config.yaml
n_head: 2
norm_place: "peri"
norm_eps: 1e-06
Each number is 50 + 12 x the weight over its row's rms, rounded and kept within 0 to 99. Layers, rows and columns count from 0. The size before them is the row's rms in percent of the matrix's.

# layer 7 MLP down, 256x1024, rms 0.108, rows 200-225, columns 384-511
099:42 54 46 38 56 48 62 63 51 50 58 43 38 39 34 68 65 58 63 61 47 56 53 74 61 53 53 24 54 41 54 47 60 33 48 68 59 41 51 42 68 48 50 42 54 43 65 48 53 37 83 66 36 64 53 46 58 57 48 47 34 43 45 58 76 64 49 67 37 36 52 56 26 66 35 48 52 51 48 67 39 70 48 52 40 43 58 56 71 51 55 61 49 49 73 67 55 57 62 59 38 50 59 56 62 48 43 74 46 49 57 47 60 63 57 47 67 46 48 57 57 44 44 63 54 55 69 33
098:60 49 59 32 44 50 54 50 51 51 56 60 64 41 38 49 45 32 41 49 53 64 48 75 32 55 39 79 72 43 51 46 56 46 45 51 60 47 49 23 53 53 65 38 33 50 42 34 51 36 59 49 32 46 50 48 63 84 57 43 44 59 63 69 51 60 48 38 34 52 43 53 72 50 57 59 57 73 42 58 45 31 28 58 55 50 65 59 45 48 47 43 74 62 43 33 56 65 41 37 61 48 42 48 61 86 31 60 59 37 48 33 58 55 30 38 52 49 51 53 67 60 35 55 53 44 48 54
100:53 48 58 52 57 58 45 39 40 35 67 64 53 60 34 56 49 55 52 27 48 25 63 60 63 42 66 51 44 57 59 57 47 22 48 40 51 32 44 61 60 68 44 48 75 49 34 49 44 39 59 51 49 46 57 66 51 45 50 55 61 27 46 49 49 46 50 53 41 71 60 51 58 51 67 24 31 54 41 47 20 42 52 53 60 61 51 53 44 62 75 45 55 67 56 33 76 49 60 26 62 52 74 65 55 49 48 48 45 46 41 55 54 53 68 51 52 64 54 40 42 60 39 62 33 51 33 31
097:73 44 46 66 35 44 44 56 39 52 45 56 69 68 51 59 47 21 34 59 44 50 51 36 47 39 47 49 28 42 38 50 57 43 65 55 44 38 61 70 52 64 60 55 69 66 61 51 36 39 58 80 61 64 41 52 45 50 54 55 30 50 55 47 34 51 50 22 56 47 52 65 58 69 64 53 35 35 40 58 31 63 59 63 28 65 50 44 47 35 42 29 30 52 30 51 19 51 53 34 48 56 45 59 45 83 66 49 37 25 37 72 60 45 58 60 59 58 47 44 44 55 49 52 40 39 61 51
098:34 77 56 53 39 27 30 57 56 49 58 38 30 55 61 32 52 59 50 42 48 51 41 69 68 52 81 49 51 37 68 62 43 73 58 50 45 34 52 70 86 61 38 45 43 48 63 53 67 59 49 66 42 56 34 55 49 33 54 45 54 87 54 59 41 56 51 56 68 48 55 56 69 46 48 41 53 65 55 56 42 66 66 54 79 56 51 67 88 43 45 42 46 53 54 39 58 57 41 37 48 26 30 77 32 33 44 48 61 37 49 51 65 33 45 56 48 49 40 58 49 21 54 56 17 58 50 45
097:32 65 51 43 65 54 68 34 39 39 23 66 65 48 62 58 56 37 64 66 57 43 68 59 28 68 63 60 49 33 53 71 43 38 48 44 64 56 56 47 60 56 67 67 68 62 41 22 41 37 41 54 53 55 74 57 38 47 63 72 51 42 62 46 37 38 56 71 49 62 45 39 42 55 40 41 73 42 59 41 45 41 39 62 67 36 60 61 37 41 43 49 72 56 39 53 41 42 59 65 36 38 31 49 70 43 57 44 48 34 43 47 38 44 74 58 56 46 52 56 41 71 66 48 74 44 64 61
100:56 62 44 49 67 34 54 42 40 49 40 54 31 55 51 48 53 57 29 53 39 46 50 43 37 39 41 56 31 48 43 74 35 43 56 44 74 44 35 44 50 54 67 64 41 41 60 47 54 61 61 64 50 41 58 59 32 49 38 56 44 64 50 51 59 40 49 48 50 48 54 54 35 42 31 50 39 55 45 51 47 61 43 72 67 32 55 34 44 36 38 68 41 49 65 29 57 47 40 70 36 58 62 65 48 44 62 50 58 52 67 42 47 30 30 39 62 58 39 51 66 52 61 60 35 58 61 60
099:60 28 59 60 53 60 56 40 72 54 45 50 49 36 63 55 53 62 66 55 50 45 54 46 68 54 43 70 50 74 66 52 49 54 49 44 68 52 38 54 61 42 65 44 41 48 59 52 24 39 56 55 49 40 35 55 45 47 53 39 53 52 39 59 55 31 30 50 34 69 43 48 42 43 71 47 53 50 83 51 43 31 54 32 46 43 46 38 69 47 74 38 49 55 45 51 41 40 68 54 56 38 58 40 27 40 60 35 51 69 52 56 21 61 55 38 65 65 47 66 52 54 51 68 58 40 43 63
100:54 51 45 73 42 61 47 54 61 55 50 53 58 24 51 60 59 60 48 56 62 68 43 51 59 63 51 43 62 33 47 68 51 44 58 32 57 39 54 42 65 65 51 43 61 44 45 62 41 71 60 59 65 26 59 92 41 73 32 45 52 57 50 51 39 45 41 87 60 78 49 56 49 41 52 49 36 77 56 52 58 71 40 63 59 42 45 38 46 44 56 48 55 43 36 65 29 58 46 25 50 40 49 80 51 37 33 46 39 36 39 46 66 82 51 74 53 66 52 26 70 53 24 52 50 32 62 44
100:29 45 47 64 42 17 54 62 39 49 43 62 51 42 57 53 61 62 37 46 52 47 49 45 52 52 55 74 38 33 46 26 37 59 50 65 59 50 56 37 29 42 49 68 33 63 58 69 61 53 45 62 50 65 41 42 53 52 72 58 53 53 31 53 41 38 55 50 44 51 29 41 50 46 63 52 53 60 63 18 46 38 28 41 37 36 61 45 73 59 50 67 56 59 21 31 50 34 49 47 43 63 38 59 30 64 56 62 37 53 44 52 53 57 64 44 73 57 54 48 36 58 54 50 69 55 41 54
099:68 58 49 41 53 58 71 52 56 59 20 80 37 54 50 42 56 58 43 60 54 35 75 59 61 52 63 59 33 62 62 49 59 52 60 38 45 31 40 68 44 73 32 42 47 35 53 50 35 47 58 59 58 69 41 54 50 46 43 50 68 43 42 50 58 40 48 56 41 58 32 48 40 59 56 51 65 68 57 39 39 54 24 70 27 84 50 52 45 42 41 39 47 31 52 57 52 46 51 44 58 38 51 50 53 65 56 65 28 39 49 55 47 35 45 13 54 55 50 56 38 48 50 49 68 63 61 79
096:35 58 72 52 49 52 63 47 49 59 48 36 72 32 67 67 57 29 59 55 29 53 64 27 61 62 64 44 42 47 45 27 51 49 36 78 48 28 31 50 63 39 54 54 50 47 48 39 89 64 41 46 51 49 56 55 67 42 52 51 49 47 80 67 35 63 49 77 37 51 46 53 43 65 38 55 60 39 50 56 69 41 49 42 66 73 60 30 35 54 40 41 46 49 42 42 60 58 63 55 44 47 49 46 30 53 58 54 45 34 40 74 56 56 64 48 69 78 40 51 49 45 65 55 29 31 51 43
095:35 63 57 51 67 43 50 59 38 40 51 54 35 32 57 49 34 62 61 50 55 78 32 38 59 53 44 57 39 52 56 55 57 55 27 46 51 36 38 41 44 27 59 48 45 41 32 50 41 53 56 44 46 57 36 67 43 44 39 40 51 70 52 31 42 76 58 61 42 25 39 65 38 58 62 36 50 39 47 47 56 53 57 49 70 38 42 71 36 41 50 53 52 41 35 61 49 58 56 32 49 63 59 56 34 41 50 27 54 41 24 51 48 66 33 57 47 75 63 56 64 53 46 45 39 52 33 31
102:51 76 55 64 50 40 50 54 58 41 48 42 50 60 45 57 49 53 46 50 26 51 61 63 49 50 55 52 62 65 47 53 64 31 51 50 48 62 63 28 35 54 73 46 67 67 48 25 51 34 54 45 67 30 69 45 61 48 56 50 42 39 45 46 57 43 56 35 05 50 61 52 37 42 58 50 43 36 39 52 47 85 50 41 60 36 42 47 24 49 40 43 41 45 53 51 69 48 48 41 56 53 69 45 58 56 28 28 40 48 56 47 42 66 70 48 30 71 66 50 50 61 51 52 55 47 44 43
096:87 46 58 46 56 51 45 44 36 63 51 25 47 52 46 61 30 44 49 57 48 56 38 31 42 46 35 50 53 57 60 40 40 48 26 49 32 49 54 26 55 55 32 49 48 48 53 79 42 44 41 55 37 23 59 42 45 53 52 55 50 46 66 43 54 56 51 34 26 36 59 46 43 46 65 47 65 46 58 41 49 51 65 73 68 67 62 45 56 48 55 61 27 50 35 52 50 68 81 53 66 41 52 46 47 70 38 56 33 66 46 35 43 56 59 60 73 32 44 82 58 27 45 57 61 56 38 33
100:49 47 52 42 73 40 50 46 46 55 43 35 60 27 46 32 53 51 32 52 43 30 39 56 53 50 40 42 52 38 82 26 48 67 56 68 55 48 51 51 49 46 67 43 52 35 38 30 27 37 40 63 51 64 52 29 55 55 40 49 46 43 48 56 44 54 59 50 57 70 63 36 32 57 60 43 38 40 54 58 45 57 48 33 48 40 53 46 60 48 39 70 42 51 47 58 31 38 57 55 45 33 65 58 29 23 59 39 47 60 52 54 35 26 61 48 50 46 68 29 38 37 50 60 46 55 43 66
102:54 54 49 47 47 67 41 55 56 51 49 56 51 30 57 54 34 57 55 32 49 38 33 24 49 60 71 36 28 41 57 32 37 50 64 54 44 42 46 49 42 43 52 46 60 46 60 53 61 35 53 65 46 53 51 44 52 37 34 48 41 32 59 56 60 51 64 54 57 57 51 67 39 57 48 31 57 31 41 64 24 35 61 70 26 61 59 78 45 44 59 51 57 50 40 49 57 41 42 60 55 59 33 50 46 57 28 43 40 53 52 49 53 39 54 46 39 47 74 55 58 39 70 43 46 66 63 68
102:31 46 56 39 46 49 33 60 48 63 47 59 43 42 51 47 41 72 63 40 49 49 36 42 30 49 54 65 48 58 52 21 55 39 65 70 40 36 59 51 74 31 63 73 52 53 58 41 43 46 58 64 48 56 44 66 44 51 61 65 44 52 62 52 50 69 56 56 72 43 40 44 68 55 46 36 63 70 60 45 45 41 41 41 62 39 43 52 61 40 69 56 46 43 48 30 64 49 63 55 38 53 53 57 54 42 55 45 43 44 59 49 65 31 63 44 49 50 23 56 48 45 65 57 49 62 61 50
098:39 56 57 59 60 53 52 51 46 60 26 53 70 56 33 31 48 60 48 51 54 60 40 48 44 59 55 39 50 39 52 73 26 44 69 53 64 63 40 33 47 48 61 61 56 35 39 60 35 38 41 48 48 62 43 45 67 40 68 57 66 42 72 42 31 48 35 57 42 38 81 27 46 37 48 52 57 54 45 37 47 46 34 47 52 63 46 38 40 46 79 71 40 37 38 35 35 54 63 58 57 48 39 63 37 53 49 39 57 48 49 46 55 52 62 66 52 56 44 30 60 50 33 52 54 44 33 47
097:42 39 68 44 64 16 35 42 63 37 44 40 31 42 46 55 28 56 36 64 46 48 41 55 50 44 66 55 56 46 48 56 32 39 42 47 40 40 56 21 66 46 61 39 52 32 45 44 47 48 62 51 59 48 51 28 56 43 38 63 41 53 50 51 52 36 37 60 55 49 60 67 36 48 57 47 60 49 51 50 57 62 54 63 47 59 54 43 57 51 67 61 42 44 42 56 50 45 49 26 61 68 78 61 47 45 58 59 36 62 21 53 60 49 51 28 62 64 52 50 39 41 39 45 53 51 54 68
098:64 45 42 66 40 62 50 32 53 49 38 60 62 76 84 40 79 42 53 54 65 74 67 52 32 52 67 44 53 35 41 68 56 67 94 51 36 38 60 52 40 48 48 47 50 56 55 50 73 42 54 30 58 54 43 39 68 39 38 53 48 41 47 42 34 47 38 74 38 42 59 50 66 31 61 62 53 56 48 59 54 48 48 42 38 61 39 46 25 23 63 34 44 58 45 38 62 55 66 48 25 28 66 53 68 58 44 35 38 60 43 59 49 40 48 41 54 64 39 68 69 36 52 36 57 50 51 42
096:75 46 60 67 41 47 58 42 45 41 41 41 50 21 34 51 46 46 61 52 66 50 45 63 73 49 42 61 48 46 59 34 40 54 26 45 38 65 67 42 40 32 63 61 43 56 40 76 42 40 42 31 47 55 36 50 53 56 43 45 48 46 61 47 65 55 53 54 43 44 58 47 60 45 52 41 28 43 60 58 51 62 38 48 47 52 60 53 71 49 49 33 62 50 55 27 57 53 50 49 54 56 56 32 47 47 52 58 65 56 54 54 29 58 49 66 66 57 56 38 42 49 53 57 58 26 69 53
102:40 49 35 40 48 52 41 52 56 52 53 69 41 49 59 44 47 55 39 61 44 52 51 41 39 56 53 55 75 60 65 51 46 47 44 52 36 41 60 37 53 50 32 37 59 61 50 27 40 61 66 30 54 65 53 59 51 44 50 51 38 52 76 45 48 31 59 29 62 39 35 43 72 49 49 64 65 59 57 32 48 56 58 39 50 50 50 53 61 53 83 66 32 33 67 55 59 59 63 44 54 44 69 55 28 32 32 48 57 44 53 46 58 64 57 55 36 47 58 27 67 52 41 58 56 60 29 58
101:42 71 50 65 63 45 55 37 72 31 50 60 59 42 40 48 33 63 49 54 46 52 48 29 62 45 71 49 74 43 41 50 36 22 47 49 60 44 38 33 56 49 44 68 67 52 55 54 41 52 47 44 80 69 45 21 46 63 56 58 42 52 48 54 43 42 59 48 37 47 51 35 48 40 35 54 69 35 49 55 54 43 35 33 66 37 67 58 54 60 45 55 61 37 34 35 62 48 49 46 60 51 40 54 62 57 56 30 47 61 52 48 68 49 58 43 54 53 65 29 62 53 38 56 53 51 41 80
100:61 83 52 48 61 52 49 43 35 44 79 50 64 57 38 56 55 69 60 64 43 51 41 48 67 54 71 44 57 57 50 74 50 69 52 62 48 40 61 52 42 62 56 37 64 40 59 54 41 57 47 62 57 46 54 29 58 46 44 55 40 50 45 74 46 50 61 65 38 57 36 53 47 32 52 42 50 50 35 54 57 50 34 56 25 60 55 57 48 48 53 50 39 67 39 48 49 27 53 64 51 40 53 48 58 46 59 64 32 23 44 66 55 48 77 59 52 53 38 60 47 46 31 41 71 47 64 47
101:55 58 50 55 70 59 59 66 52 63 53 45 60 19 65 47 52 45 19 41 53 43 44 60 80 67 67 42 64 56 53 65 28 55 54 43 39 68 50 57 70 45 53 47 37 24 37 55 50 44 46 59 71 67 63 62 55 73 50 50 46 36 53 19 52 49 76 49 32 53 59 45 45 27 43 34 41 52 51 77 32 49 47 51 47 63 55 68 49 48 65 51 44 54 72 51 56 56 27 39 33 38 48 47 23 43 51 42 53 43 48 59 41 35 59 57 60 48 48 53 60 68 51 50 48 43 65 71